Weights of a small GPT-style language model, trained from scratch on English Wikipedia.
Size: 4 heads of 64, MLP 1024 GELU.
Training: 648M tokens, 4941 steps.
Each number is 128 + 32 x the weight over its row's rms, rounded and kept within 0 to 255. Layers, rows and columns count from 0. The size above them is the row's rms in percent of the matrix's.

# layer 6 MLP down (transposed), 1024x256, rms 0.169, rows 961-1013, columns 192-255
size [ 92 108  91  87 113  83 108 100  95 108 102 103  89 110  91  88  95  95  94  90  90  79 100 106  87 101  88 109 101  89 108 100 106  90  94 108 100 110  99  98  89  91  92  94 105  93  98 105 104 105  93  97 127]
[[130 135 127 147 182 122 129 147 157 118 112 117 157  93  84  95 122 139  64  88  92 143 196 152 105 153 118 114 113 120 186 143 147 142 146 140 152 138 124 114 137 148  97 115 100 144  93  96 167 130 130 142 122 131 103  86  87 155  79 116 121 118 116  87]
 [209 130 138 109  69 163 148 123  93 101 116 105 109 146 173 130 108 170 166 176 147 135 147 177 144 157  91 108  41 157 126 135 165 175  86 139 131 139 171 185 167 107  30 111 125  81 103 115 137 123 136 156 120 122 141 115 162 108 148 136 155 131 123 130]
 [129 115  97 142 140  81 117 106 104 144 121 205 176  77  98 108 168 165 123 134 128 150 174 136 128 145  93 123 162  60 172 143 165 167  91  81  86  95 124 124  96  60 127 121 162 173 129 147 134 141  99 144  81 120  78 167 123 165  90 176 125 135 137 167]
 [108 167 118 172 159 107 137 163  13 162 157 158 105 129 166 141 155 127  88 105 148 125 125 180 110  51  87  84 175 122 214 157  95 104 119 111 115 126  98 118 125 119  87 162 131 109 126 123 117 135 119 116 118 125 117 117 110  56 160 127 128 122  93  87]
 [189 149  70 129  83 122 140 121 124 112 111 143 174 113 117 127 122  44 179 187 166 130 159 136 153 120 175 130 180 103 118 112  72 111  83 161 109 102 150 139 117 123 135 174 167 154 188 146 157 106 135 132 113 163  79 165 175 145 138 211 105 175 136 180]
 [ 98 134  68 183 143  98 135 137 102  91 165 165 124 151 155 141  47 131 133  44 159 109 157  92 129  76 140 139 135 118 147 124 137 127 135  99 105 112 136 132 147 185 135  88 139 207 107 108 176 159 118 100 122 146  56 137  98 133 143 163 122 147 121 143]
 [ 97 190 112 195  87  93 173  74 120 160 118 124 143 166 106 140 148 203 152  80 121 110 125 135 150 145 150 154 137 178  85  91 141 140 109 133 132 120 157 117 143  96 128 166 129 113 127 164  77 144  86 140 148 127  99 145 172 128 108  66 171 112 146  99]
 [132 131 130 119 174 160 175 137 122 150  84 101 131 116 132  72 124 152 100 133 127  98  76 157 124 123 110  57 195 123  73 117 143 114  93  64 125 100 122 126 147 152  90  87 148 176 194 128  96  95 140 142 169  66 130 141 125  79  71 108 174 109  81 139]
 [ 68 149 140 130 101 111  66 137 139  81  97 183 148 141 116 107  89  75  80  93  81 106 126  89 126 146 111 178 136 134  51 167 142  95 103 146 140  86  60  87 115 132 143 134 237 129 119 139  91 121 131 161 209 101 125 128 125 134 121 159 109  79 127 157]
 [156 128 159 163 122 152 171 131 141 104 139 137 146  86 185 149 161 146 148 116 121 137 127 128 122  60 164 157 137 160 122 126 115 189  97 111 127 114 100 153  51  98 147 152 153  75 162 103 135 105 123  94 107 163 145 120 121  96 172  36 151  80 166 128]
 [188 172 129 164 128 138 123  66 164  81 163  73 125 104 188 111 130 120  88 125 111 166 141  94 147 149 106 171 126 139 103 126 175 145 169 147 144 163 103  85 136 171  62  73 183  68 156 137  87 186 114 176  77 160  84 119  83 139 139 124 123 105  44  84]
 [142 139 127 168 155  93 158 122 130 141 110  97 147 123  98 120 119 152 112 135 153 177 135 134 168 126 100 144 175 126 136 154  84  87 135  72 159  87 128  95 100 162 170 181 151 130 120  91 142 102 134 132 116 193 108 136 157 180  97 163  81 154 136  70]
 [125 110 113 151 175  97 108 103 196 118 176 159 119 176 138 189 142 159  80  80 136 132 112 119  97 126 167  73 155 121 109 131 149 152  44 140  81  97 106 118 153 115 142 139 142  92 120 135 127  72 130 109 149 123 123  93 107 162 101 125  82 101  62 161]
 [134 112 119 147 103 118 131 168  69 122 113 173 118 155 167 115 100 123   6 104 153 152  80 114 149 141 159  90  81 190 148 132 127 136 102 142  99 195 126 149 116 135 180  78 155 160 119 113 133 180 115 126 173 166  89 112 159 120 125 141 150 159  57 160]
 [ 78 109 137 126 162 148 155  87 109 128 133 103 140 180 111 171 121 159  80 135 157 115 139  84  74 179  92 188 152  99 104 117 122 125 142 110 162 155 103 137 165 156 190 125  83  97 111  78 126 167 164 151 147 123 165  89 129  97 112 171 171 168 150 147]
 [138 140 118 158 113 126 127 104 178 130 146 167 101 145 112 112 234 105 163 116 122 160 144 109 139 119 125 152  84 117 142 156  75  92 121 167  86  85 124  93 119 156 107 156 137 144 146  98  97 108  89 146 145 154 154 105 103 127 105 147 100 145 184  83]
 [106  96  72  56 175 112 136  93 122 153 157  92  98 132 183 114  51  93 127 122 184 144 108 103  71 109 152 167 112  96  92 104 177  98 153 154 172 153  65 101 129 126 153 181 161 162 128  85 122 130 136 150 131 156 152  87 140 135 138 151  94 123 116 191]
 [185 111 134 104 103 118 157  84 130 193  92 139 148 122 149 120 133 107 129 122 167  97 118 127 137  97 144 154 138 109 136 126 107 137 180 126 128 148 104 205 103 124 121 149 148 123 125 171 145 163 157 135 195 184 114 211 124 101 160 147 144 174  64 143]
 [131 156 122 169 190 184 114 141 121  81 102 123  73  81 108 118 106 134  98 167 122 151 125 160  83 114 169 117 116 103 137 121 117 112 117 103 117  79 162 115 159 125 102 176  54 159  96 147 192 119 128 122 145  87 110  76 111 155 151 128  94 186 143 161]
 [151 131 121 150 119 140  99 114 111 122  64 141 153 131  78 119 126 149  55 102 120 139  95 126  99 193 101 101 156 118 169 124 117  52 120 158 183  71 131 179 209 176  94 107 104 155 109 116 127  83  77 108 109 126  90 146 135  98 106 152 164 126  98 117]
 [117 146 173 143  84 123 158 146 140 166 143 106 102 163  91 116 151 156 102 150 141 150 137 133 137 142 148  95 148  90 124 168  96 175 179 162 105 159 155 150 152 164 124 148 121 152 132 105  99  79  79 100 141 112 155 139 130 110  70 124 157 130 101 157]
 [127 110 142 142 166 135 155 113 175 101 166 166 142 128 116 139  70 147 112  28 183 137 142 112  98  94  68 162 141 141 131 114  93 163 132 130 158 123 123 162  82 161 108  96 106 189 115 150 179 167 131 148 164 187 147 136 167 109  79 165 116 176 136  79]
 [ 96 132  94 171 134 151 151 117 125 147 123 123 156 117 135 139 130  98  82  80 114 134 117 150  84 117 122 115 188 107 108 104  88 144 130 119 138  98 104  63 171 182 169 156 118 115 172 142 129 132 104  85 146  99 100  90 147 180 106 185  71 151 130 101]
 [ 87 106 148 144 119 141 147 152 130  91 105 112 105 104 144 173 132 108 155 141 101 167 140 171 105 156 131 121 119 142 134 144 111  53 109 142 142  61 119 129 115 153 190 152 164  74 137 101 174 144 109 122 117 130 100 152 121 104 116 165 139 242 115 166]
 [149 133 165 115 187 134 130 104 132  90  91 102 130 134 125  71 115 102  80  85 146 110 123 132 152 128  92  86 149 142 146  99  86  76 126 163 157 119 175 162 120 143 118  83  67 200 122 158 120  75 104 126 150 139 143  78 193 115 118 162 155 196 118 160]
 [155 151 148 175 117 104 104  79 111  96  84 138 179  79 123 151 104  83 123 156 193  88 115 129 129 126 136 161  78 113 117 185 149 138 151 180 110 141 140 168  56 164 151  95 106 151 114 116 161 169 143 144 117 183  81 118  61 162 133 167 138 117 134 161]
 [145 152 100 113 111 169 101 120 117 144 114 158 175 140 138 127 152 168 124 155 127 104 162  96 107 187  83 193  88 129  87 147 119 106  81 127 122 100  96 116 107 162 135 152 158 129 120 110 104 141 115 154  92 137  88 176 103 135 106  91  68 125 160 102]
 [156 117  90 133  99 111 134 108  50 197 106 144 137 132 108 110  57 116  72 137 156 114  83  79 131 113  95 181  67 150 115 109 145 187 132 155 122 116 146 153  92  49 113 159  78 162 157 157 136 147 125 149 131 159 137 142  52  89 135 162 132 106 139  50]
 [ 90 116 130 166 151 152 156  99 114 164 132 148 100  69 116  53 108 114 134 171 115 100  78  99 120 123 131 137 148 197 146 125 117  49 131  88 191 192 121 100 127 124 182 124 144  93  93 162 111 108 128  29 112 122 116 153  97  99 143 149 136  82 185 107]
 [ 91 131 139 214 104 142  71  63 117 159 135 161 119 171  95  78 120 117 103 158 131 142 199 124 102 126 138 166 139 132 135 194  78  82  73  41  98 174 153 189 152 117 138  91 189 195  66 157 129 115 125 142 163 163  75 102 125 117  96 139 161 115 167  81]
 [143 107 112 154  99 167 187 109 157 104 192 157 109 141 103 125 162 181 166 146 130  97 111 124 100 109 194 138 105  64 119 123  85 133 141 128 126 164 147 159  99  35 154 194 147 139  88  59 166 109 140 139 113  94 149 101 146 105 113 130 159 114 102 138]
 [109 165 117 163 126 130 153 118 114  70 156 141 144  84 136 128 104 120  99 178 156  91 112 141 109 109 155 130 122  78 113 129 149  61  99 140 176  55 115 180 106  54 169  64 100  81 127  87 118  93 117 129 169 124 142  99 187 150 132 149 187  85 145 127]
 [128 166  83 139 109 128 174 101 120 131 116 141 119 100 136 188 146 117 111 220 123 137 110 140 145 166 101  94 118 159  68 140 169 160 154 165 128 111 114 122  64 168 174  61 121 140 156 104 171  91 125 190 126  67 160  94  95 195 143 134 131 120 183  78]
 [160  49 118 109 131 134  94  98  73 123 111 152 131  71 182  93 159 107 141 132 128  66 144 154 139 147 136 180 108 123 111 147 113 164  93 143 186 107 144 134 139 199 131 116 174 113  61  96 148 110 173 161  95  55 208 143  84 128 154 144 152  82 146 148]
 [186 116 153 162 134 198 132 151 190 153 129 130  73 133 135 172 153 141 136 121 139 117 122  55 133 100 107 108 172 134 112 197 140 203 109 145  83 203 114 183 140 154 111 142 111 130 130  59 110 112  96  81 127 233 157 136 163 154 110 106 137 153 156 193]
 [147 154 159 129 126 158  91 135 115 130 123 105 191 115 128 171 101 108  76 186 110 129  98 117 143 135 141 148 158 119  66 105 135 159 155 115 131 184 109 101 136 135 156 127 186 114 113 184 106 111  99 111 104 139 174  93  99 105 118  53 122  88 119 140]
 [135 139 126 162 149 167 126 125 164 163 107 207 159  78  76 158 126 130 173  96  69 162 146 157 171 146 175 104 107 111 152 160 108 192 149 168 116 161 109  76 137  46 129  71  95 143 133 138 164 118 140 124 138 148 164 149 138 153 143  98 122 138 156 115]
 [118 159 159 138 149 156 118 124 181 139  81 109 148 146  99 147  96 204 141 107 144 117  84 132 111 127 133 119 150 169 155  94 161 109 103 147 108 105 128 103  88 115  63 149 131 136 114 118  95 107 104 176 167 139  92 159 115  76  62 105 121 139 168 141]
 [143 152 147 118  94  94  96 143 123 133 104 131 121  61 163 152 126 142 157 131 226 145 162  94 102 166 108 143 101 111 104 117  90 198 170  91 108 148 126  68  91  94 101  94 140  93  98 112  99 130 202  43 129 167 194 127 108 101 157 155  78 123 154 102]
 [ 68 142  58 107 143  65 112 133 114 127 127 154 131 156  46  63 104 157  98 113  92 139 169 152 119 102 123 140 127 148 139 136 220 119  60 160 102 136  97  81 160 109 144 161 161 122 186 119 159 114 162 109 133 146  70 148  75 163  72 119 144 113 147 172]
 [131 103 133 134 160 125 142 104 119 163 139  85 100 145  97 148 131 131 183 117 117 108 204 163  90 109 104 144 146 135  79  80 140 111 100 132 167 125  91 123 168 124  89 146 176 154 163 111 207 134 101 156 139  76  79 134 192 107 106 199 133  32 121 153]
 [116 118 151 152  75 154 119 152 139 124 143 211 117 134 134 128 140 149 116  75  85  69 137 108 139 123  98 104 120 121  99 138 148  82 148  98 147 189 120  56  95 179  89 113 114 152 149 131 172 138 142 113 150 154 183 135 144 153 104 161 145 173 121 146]
 [159  80 128 112 106 147 164 131 156 133 134  97 110 116  97 101  75 138 225 134 147 105 106 102 154  55 187 147 118 115 125 151  81 123 103 137 152 105 128 132 121  98 106 120 183 137 129 113 114 122 125 123  89 135 153 132  76 143  98 113 130 152 113 140]
 [158 112 114  95 120 168 113 133 169 186 124  71 137 114 112 151 153 139 147 156 134 133 144 132 151 125 185 105  82 161 106 130 100 110 137 126 141 140 109  86 133 160 194 146  63 141 106  77 121 154 108 134 129 129 164 153 113 106  80  67 162 169 116 110]
 [115 108 100 143 116 115 139 200 130 184 146 132 132 117 128  66 136  76 107 119 108 135 182 105 174 149 171 141 131 118 133 170  98 119 151 169  93 121 150  81 120  81 115 133 157  76  99 121 111 141 155 194 165 143 147  72  16 150 148 146 110 160 112  72]
 [168  86 153 121 172  71  59 119 148 121 166 197 110 182 168 150 169 158 119 132  75 106 171 136 132 197 129 124 163 158 125 130 152  69 174 121 141  72 158  63 110 116 153 145 170 153 147 122 145  48 125 116 171 128 107 161 114 102  99 143 111 112  53 146]
 [134 111  85 140 173 168 115 123 115 125 193 222 158 146 119  95  87 121 105  84 191 159 125 172 123 161 107 138 158 176 127 123 129 115 131 173 101 143  92  98 159 114  92 115 165 128 144 144 119 106 119 154 111 111 144  74 156 161 140 141 115 138 110  83]
 [133 122 110 161 160 130 142 108 122 139 178  88 105 101 103 131  78  91 133 101 154 116 139  91 181 144 168 158 169 161  99  78 176 174  74 143  85  91  80 139 160 139  91 167 168 120 136 144 101 151 138 194  89 152  87  99 104  72 125 126 193 130  91 138]
 [111 145 107 146 116 182 101 155 100  90 128 105 153 112 117  98 108  78 174 128 100 145 127 157 102 156 139 164 148 132  87 198  92 140 177 179  68  90 132 156  97 107 132 118 110 106  72 148  73 126 107 128  81  72 148 103 151 116 124 125  84  98  86 158]
 [ 97 153 127 162 121 118 138 146 102 123 138 103 114  75  97  89 161  94 133 138  97 131 173 143 140 144 109  79 126 155  66 131 183 202 177 143 158 128 126 145 128 119  80 146 135 143 144 118 114 133 102  76 133 114 106 106 149 129 105  91 155 153 134 105]
 [153  91 131 152 132 171  57 151 140 172 138 108 131 127 108 109 152 148 124 110 105 130 181 160 190 154  82  80 207  88 135 142 117 121 160 115 116 145 152 115 157 156 129 127 100 156 143  98 107 136 106 133 102 122 128 143 142 191 185 114  97  80 139 100]
 [192  80 107 121  86 132  65 121  95 118 128  94  91 148 178 125  55 135 148  85  85 183 150 157 137 187 148 110 137 129 180 109 171  97 155  81  78 108 182 109 109 167 131 114 129 140 165 135 156 107 136 161 134 167  97 134 170 115 135 123 151 165 107 168]
 [122 130  92 140 132 206 120 150 118 164 163 135 120 104 166 161  82 126 175 126 133 113  86  49 106  82 120  89 196  77 147 132 129 125 128 114 116 159 123 144 132 127 137  80 156 162 100 224  86 112 112 159 121 136  90 127 136 157 119 107  59 129 141 179]]
# layer 6 MLP up, 1024x256, rms 0.159, rows 962-1013, columns 192-255
size [109  88 101 104  89 105  97 111 103 105 100  87 110  86  81  94  96  97  95  87 109 102 101 113 103  83 104 106  94 105 104 108  98 103 103  92 101 110 106  88 101  93  88 100 102  92 103  98 114  90  97 110]
[[ 96 133  93 138 132 123 132 163 120 110 106 136 152 114 140 143 138 107 120 154 141 102 172 160 132 122 163 130  82 106 187 126 135 132 199  98 203  47 123 130 157 130  96 150 121 127 111 113 154 130 108 163 122 144 157 105 121 176 105 150 145 175 161 125]
 [114 111 110 135 125 132 128 110 195 102  77 127 101 116 121  90 135 119 173  94  90 119 188 162 163 111 141 138  37 131 159 138 121 109 114 135 108 104 106  95 141 114 143 175 166 152 165 131 113 182 101 110 130 171 126 144 131 164 133 120 180 173 134  54]
 [146 156 123 136 107 162 159 121 125 120 165 129 181 147 138  59  96 175 115 153 115 151  93 116 136 108 118 151 133 133  66  99 123  65 121 126 182 129 186 160 167 125  82 160 113 100 107 140 120 138 144 161 127 162 145 198 110 118  98 124  99  96 146 151]
 [121 186 116 165 147  91 123 114 113 134 117 143  77 162 146 137 126 132 107 159 151 107 148  89 150 178 116 130 115  95  77  40 107 162 100 155 151 125 129 120 172 110 135 148 120 169 137 141 126 184 137 157 115 103  60 159 152 221 122 150 177 160 148 143]
 [ 97 166  98 119 154 125 140 123 130 127 169 102 198 146 119  98  58 138 123 144 121 146 192  93 139 133 106  89 113 163 178 162 139 136 136  84 119 136 125  84 127 125  79 156 170 172 144 150 131  77 139 160 129  89 160 137 163 136 126 117 122 161  77  64]
 [ 91 139 105 124 116 141 109 161 123 126 143 101 208 100 118 193 124 158 136  71 106 128 137 110 108 159 136 170  73  78 144 176 155 131 111 147 128  72 159 134 150 117 133 126 114 175 189 115 183 118 122 146 116 119 186 110 157 163 122 109 138 146 115 130]
 [143 141 102 148 101 168 103 149 118 160  97 150 127 117 117  43 109 128 130 150  97 110 185 113 145 128 118  55 131 121 201  80 126 166 127 108  72  72  92 109 173 133  72 138 146 158 143  84 131  92  65 126 163 105 151 144 111 123  74 135 116 155 129 159]
 [157 129 131 143 136  75 151 138 114 166 112 151 111 146 103 139 107  96 155 122  89  78 132 125 139 106 140 139  85 166 147 148 149  99 154 137 107 131  87 161  97  96 125 150 166 134 166 102 126  95 151 107 121 170 190 178  91 135 111 121 123 175 158 140]
 [ 70 151 154 124 162 157 127 141 121 126 102 175  99  83 164 171 154 129 160 101 106 131 139 124  97 110 166 115  62 158  69 200 137 132 147 124 135 139 106 101  74 145 112 138 112  64 174 131 138 108 180 163 119 175 148 218 105 124 128  91 212 188 130 143]
 [120 120 173  98 163 140 141 111 153 106 147 117 179  60 106  98 114 135 128 119 150 151 131  94 172 169 178 138 146  95  95  83 155  86 142 130 103 106 173 158  86 118 151 108 150  99 128 137 126 115 108 120 137 177 173 152 113 111  91 169 178 110 186 167]
 [ 78 134 163 196  95  98 117 130  81 107  61  90 120 128 141 116 142 130 117 168  67 195  95 100 158 148 135 125  89 157 135 127 169 141  93 122 123  70 162 152  87 126  90 110 165  82 138 124 133 162 115 120  86 116 105 123 146 162 135 175 117 143 164 118]
 [136 187 120 131  99 124 136 134 168  84 161 145 106  85 166  93  95 123 111  95 146 189 163 173 113 128 122 138  86 142 101 165  77  95 105 152 114 111  97  84  96 106 113 124 127  80 130 110 119  96  87 184 109 183  81 160 163 106 124 157 184 135 154  86]
 [119 135 112 215  85 174 132 138 123 167 126 111 112  87 154 110 130 139 165 109 162 157  68  94 131 139 111  79 121 140 127 184 136 195 149 148 107 136 143 139 112 133 128 101 133 159 149 137 166 142  97 146 155 141 178 170 118 100 113 126 124 110 117 143]
 [ 87 122 162  83 161 103 157 158 188 123 110 155 164 122  79  87 168 114 127 103 163 153 163 166 128 125  40  93  73 159 114 128 154 115 141  75  91 138 133  94 120 113 106 183 148 157 124 102 138 174 129 102 108 143 137 112 166 115 166 148  56  82 128 125]
 [143  78 123 128 103 193 114  84 157 144 146 103 154 164  94 159 130 141 144 149 132 128  31 155 146 200 110 139 169 150  86  56 152  92 125 103 165 167 107 156  69 110 138  86  86  64 125 147  95 177 150 130 101 133  94 140 152 143 140 109 151 148 117 174]
 [ 83 100 176 158  81 199  94 196 142 164 115 114 120 113 132 118  36 166 147 160 160 120 145 136 155 115 102 163 128 174 137 115 103 103 111  67  77 114 109 107 149 185 163  96 133 144 154 108 138 158  92 111  76 147 111 145  95  66  84 127 143 112 113 101]
 [181 134 139 150 129 131  81 142  90 121  88 130 171  71  73  92  98  76 124 136 135 155 103 108  98 165 142 189 105 144 133 175 141 134 118 152 123 120  85 151 100 133 150 123 145 129 118 156 155 128 107 150 117 167 165 113  67 201 120 187 117 142 112 120]
 [117 138 111  87 155 141 121 125 101 139 119  43 105 176  96 182 152 103 115 124 144 151 157 118 144 131 115 174  93  51 118 123 147 139 137 133 171 139  77 172 156 137 100 221 165 178 139 119  94 102 126 128 186 123 138 140 127 120  97 153 133 155 154  62]
 [123  97 211 125 157 121 140 156  81 137 194  92 145 170 152 112 160 116 136 139 145 160  90  43 150  66 110 109 174  88  65 139  66 208 193 107 117 192 161 122 117 135  83 143 121 163 129 127 149  83 178  96 122 114 142  78 135 140  69 113 153 120 122 124]
 [142 183 116  77 105 117 117 137 142 172 154 182 153 110 109  72 172  94 197 119 141 123  98 133 152 147  78 156  55 121 138 100 109 144  82 136 154 113 100  80 140 117 114 141 185 183 159 223 191 129  86 125 157  94 168 121 152 128 144 143 174 176 148 121]
 [113 188 186 126 117 155 152 192 154 145 128 139 107 117 172  96 220 115 109 146 135 112 126 157 160 125 144 133 105  64 132 153 102  85 142  89 135 116 181 146 113 136 151 154  83  42 142 165  78 127  83 167 134 107  91  88 118 170 181 150 115 179 147 151]
 [127 165 184 113 134 103 130 156 129 121 174 132  89 138 142 175  99  96 152 128 155 125 112 159  77 111 120 130 109 135 113 141 112 193 138 165 160 145  96 132 185 165 175 144 153 130  73 121 126 134 121 118 105 104 130 124 159 212 160 153 180 114 137  96]
 [140  90 123 153 138 159 142 167 188 128 128 171 111 119  68 125 124 120 137 165 126 124  97 193 132  92 112 168 160 179 182 141 134  99  65 188 124 178 132 103 141 118 103  96 168 136 117  31 141 121 110 157 141 149 141 103 101 112 116 133 102 121 128 122]
 [162 111 128 137  96 119 146 117 156 165 114 167  70 106 125 136 141 116  80 134  87 108 108 155 159 180 112 148 120  89 142  82 112 103 158 149 129 136 115 140 100 188 104 124 103  92 105 171  94  97 165 140 176 154 100  91 120 100 188 131 168 141 132 166]
 [ 19 127 130 149 137 149 172  61 167 113 118 155 111  64 139  91  81 138 147 113 119  91  92  93 130 133 116 174 117 103 119 103 113 111 101 153 117 119 156 119 168 100 104 101  54 127  85 104 142 142  90 136 108  94  74 142 142 133 118 163 129 144 137 194]
 [ 74 115 140 114 130  87 128 174 102 132 222  85 120 113 116 137  71 102 135  84 122 122 151 167 155  89 124  78 117 115 191 104  83 137 158 148 152 127 151 121 111 105 134 150 149 172 147 132 115  94 115  99 154 131 101 128 129 140 136 148 138 129 128 153]
 [126 211 144 159 151 134 122 119  92 111 114 151  99 149 100 134  64 159 100 117 101 111 117 104 118 114 122 125 114 152  77  86 155 123 168 131 112  84 155 117 102  80  62 184 127 164 173 168  66 143  90 136 145 155  91 121  91 114 117 120 117 116 119  56]
 [129 225 158 167 177 156 116 141  88 132 151 104 127 177 131 113 144 177  90 117 115 106 182 199 104 143 105  96  80 170 106 167 196 138 175 199 118 152 173  96 148 126  91 124 129  81 155  82 132 152 152 145 140 176  91 133 176 145 134 124 125 112 104  84]
 [110  95 110  85 116  97 142 199 116 193  88 141  75 132 163  45 137 151 164  80 112 141 155 122 169  92 135  72 135  77 137  76 151 130 155 163  88 163 116 130 169 127 129 138 138  93 170 121  61  84  98 111 135 115 148 114  79 105 137  96 182 154 195 137]
 [109  47  95 133  98 151 183 102 163 174 156 109 143 164 126 129 150  95 143 118 137 185 139 100 154  94 124 129 149 185  94 114 110 149 116  88 140 121  78 107 100 176  94  95 148 142 107 162 119  81  81 154 188  92 103 145 146 137 123 150 134 152 115 139]
 [123 207 126 106 156 154 158 125 175 108 161  95  11 128 127 103 102 121  92 165 144 105 138  83  93  90 171 107 112 174 104 146 162  99 110 156 128 147 122 107 108 156 146 156 101 104 149  91 134 144 159 130  90 145 137 114 125 101 157 176 112 176 134 121]
 [135 152 142 114 128 187 119  86  71 162 170  89 169 155 194 157 136 167  94 151  80 115 129 161  55 188 146 151 114 122 110 145 131 145 144 132 167 125 116 122 133 106 135 147 112 108  91 119 167 114  27 119 117 202 138 123 194 178  97 143 170 139 169  31]
 [100 196 154  77  86 130 178 139  98 186 181  94  93 101  83 126 104 152 149 114  70 196 113 100 159 140 166 159 172 101 107 105 128  98 124  99 118 141 111  92 182 107 171 172  91 152 157 127 151 161 107 194 104 156 102 129  96 130 122 133 123 161 177 144]
 [104 117 198  98 146  87 140 117  98 149 170  79 144 158  78 110 142 145  87 120 134 159  94 112 110 154 155 180 150 104 154  82  75 107 172 127 117  70 132  99 122 142  96 128 136  82 151 157 137 134 117  75 110 124 160 121  96 131 110 102 118  91  64 181]
 [169 146 162 152 102 132 140 100 195 143 118 100 147 100  69 133 164  94  66 157 185  89 166 117 155 155 151 138 179 104 151  72 149 128 122 140  94  63 155  89 127 122 169 141 156 182 123 180 120  44 110 162 148 112 147 161 113  94 141  90 111 170 190 136]
 [129 109 141 119 165 178 146  81 152 101 143 147 102 107 110 104 138  54 175 118 132 144 105  88 159 135 154  90 113 136 110 104  96 108 166 150 118 135 156  85 202 125 122 130  97 121 181 153 177 134 174 105 142  98 185 185 169 131 186 113  57 168  82 182]
 [140 105  85 138  83 118 114 170 163 144 139 154 123 157 121 128 104 149  99 163 106 170 161 163 138 127  61 126 107 146  99 149  70 156 131 135 110 139 125 169 123 134 105 173  97 169 102 113 160 144 122 168 127  84 183 139 117 151 108 128  69 132 117  89]
 [ 80 153  93 121 112 109 170  85 181 102  72  96 141 154 152 186 110 112 143 151 123 177 152 118 139 197 146 157 121 130 141 131 113 159 184  67 194  86 118  95 129  94 119 126 133 141 135 124  89 112 105  84  84 133 151  93  80  64 143  52 118 144 206 154]
 [144 136 108 157 150  93 136  91 120 124 110 111 147 134  43 157 125 164 121 118 119 140 143 132 180 181 185 142 160 124 123 148 152 127 111 137 143 154 105  50 114 122 138 132 154 103 118 146 139 126 140 133 164 123 130 122 155 129 101  85 124 156 100 176]
 [130 125  99 133  96 108 157  88 103 161  95 104 151 167 124 117 116 143 171 176  72 112 143  72 155 175 101 162 129 101  86 179 166 155 140 118 130  95 131 126 114 170 165 123 113 154 161  90 137  99 148 163 172 201 118 114 119 127 168 113  99 178 116 180]
 [ 86 121 114 110 100  99 140 182 167 136 149 150  66  92 102  77 145 118  98  67  75  69 182 178 183 178 196  79 178 120  93 141 136 127 105 149 107 130  97  93 168 186  81 142  90  86 161  74 189 146 144  72 139  89 130 155 176 164 111 190 124 118 134 144]
 [ 94 132 125 101 144 168 102  88  95 127 172 204 113 125 131 120 168 107 134 139 136  70 178 149 145  97  76 126 113 129  86 165 145 180 109  84  99 173 127  79 202 176 176 109 103 151 122 130 148  85 119 171 116  97  88 191  99 170 106 121 119 120 220 124]
 [130 155 149 158  98 125 114  84  99  39 151 153 157 114 146 135 140 111 109  89 104 107 139 145  90 130 112 133 171 115 123 145 176 136 116 113 145 117 139 138  95 103 110  57 149 130 145 103 132  86 146 143 109 143  78  87 179 100 156 195 118 105 145  70]
 [ 91 161 119 132 112 116 149 158 152 174 128 145 207 156 132  87 149 127 141  96 103 141 177 179 193 121 193 146 143  75 130 106 141 111 115 105  89 151 111 163 162  64 144 102 126 175 144 136 118  82 172 127 155 146  96 135 105 128 124 156  84 162  76 122]
 [170 110 128 138 179 144 137 133 169 105 109 115  83 120 144 105 141 138  83 141 105 120 115 148 149  94 149  99 112 130  69  64  90 126 153  91 112 132 120 103 139 141 131 186 156  89 138 123 129 108 144 174 137 119 111 126 184  88  92 101 156 104  67 186]
 [164  88 112 136 144 153 167  78  96  56 101 103 161 168  97 137 138 120 133  65 147 145 123 144 151  89 128 183 138  95 181 137 140 121 109  83 161 118 164 121 137 111 169  94 124 111 153  93 155  90 127 108 173 155 161 172 103  54 125 143 101 174 141  90]
 [141 159 151 135 133 161 142 102 162 120 147  50  83 138 115 136 151  99 131 162 118 131 172  69 112 108 114  90 162 182  97 132 116 113  77 193 144  58 134  76 118 109 103 149 145 126 164 153 115 109  68 117 126 142 110 122 207 134 110 123  74 120 141 114]
 [184 166 135 137 106  96 135 118 119 143 128  66  74 116  99 154 139 190 182 114  80 151 151 132 116 142 166 134 176 161 189 154 117 161  99 205 147  56 164 113 110  84 117 114 121 125 148 139  83 146 145 166 134 144 154 168  98 138 106  89 124 150 106 148]
 [128 143 112 130 131 137 146 152 133 168  70  88 152  59 112  88 152 100  99  99 105 128 113 111  90 116 149  62 100 174  27 124 131 124 165 120 160  73  94  94 111 114 146 113 130 128 139 148 119 148  74  43 188  89 134 111 113  99 125 101 119 194 184 125]
 [122 179 111 111 183 100 189  96 145 110 116 134 124 139  98 174  80  95 119 158 110  95 104 103  98 124 203 200  68 142 129 108 124 168  81 122 154 114 130 129 133 124 190 125 181 109 137 129 139 149 144 122 202 127  70 132 138  81  97 147 116 158 159 120]
 [176 174 104 140 193 153 155 125 102 130 126  97 119 117 128 194  88 112 127  91 121 116 166  75  67  89 131 147 162 210 119 114 111  87 141  66 156 147 132  86 129 119 110  73  93 120  88 157 140  80 129 113 177  92 211 121 117 143 120  62  96 114 134 123]
 [146 192 132 139 158 165 150  98  77 104 146 128 178 104 131 216  82  86 158 123 112  91 142 127 110 122 176 128 167  78 162 145  80  76 124 166 149 125 142 188 124  91 101  39 106 111  95 164 144 115  80 150 150 140 149 111 146 128 111  92  80 113 109 198]]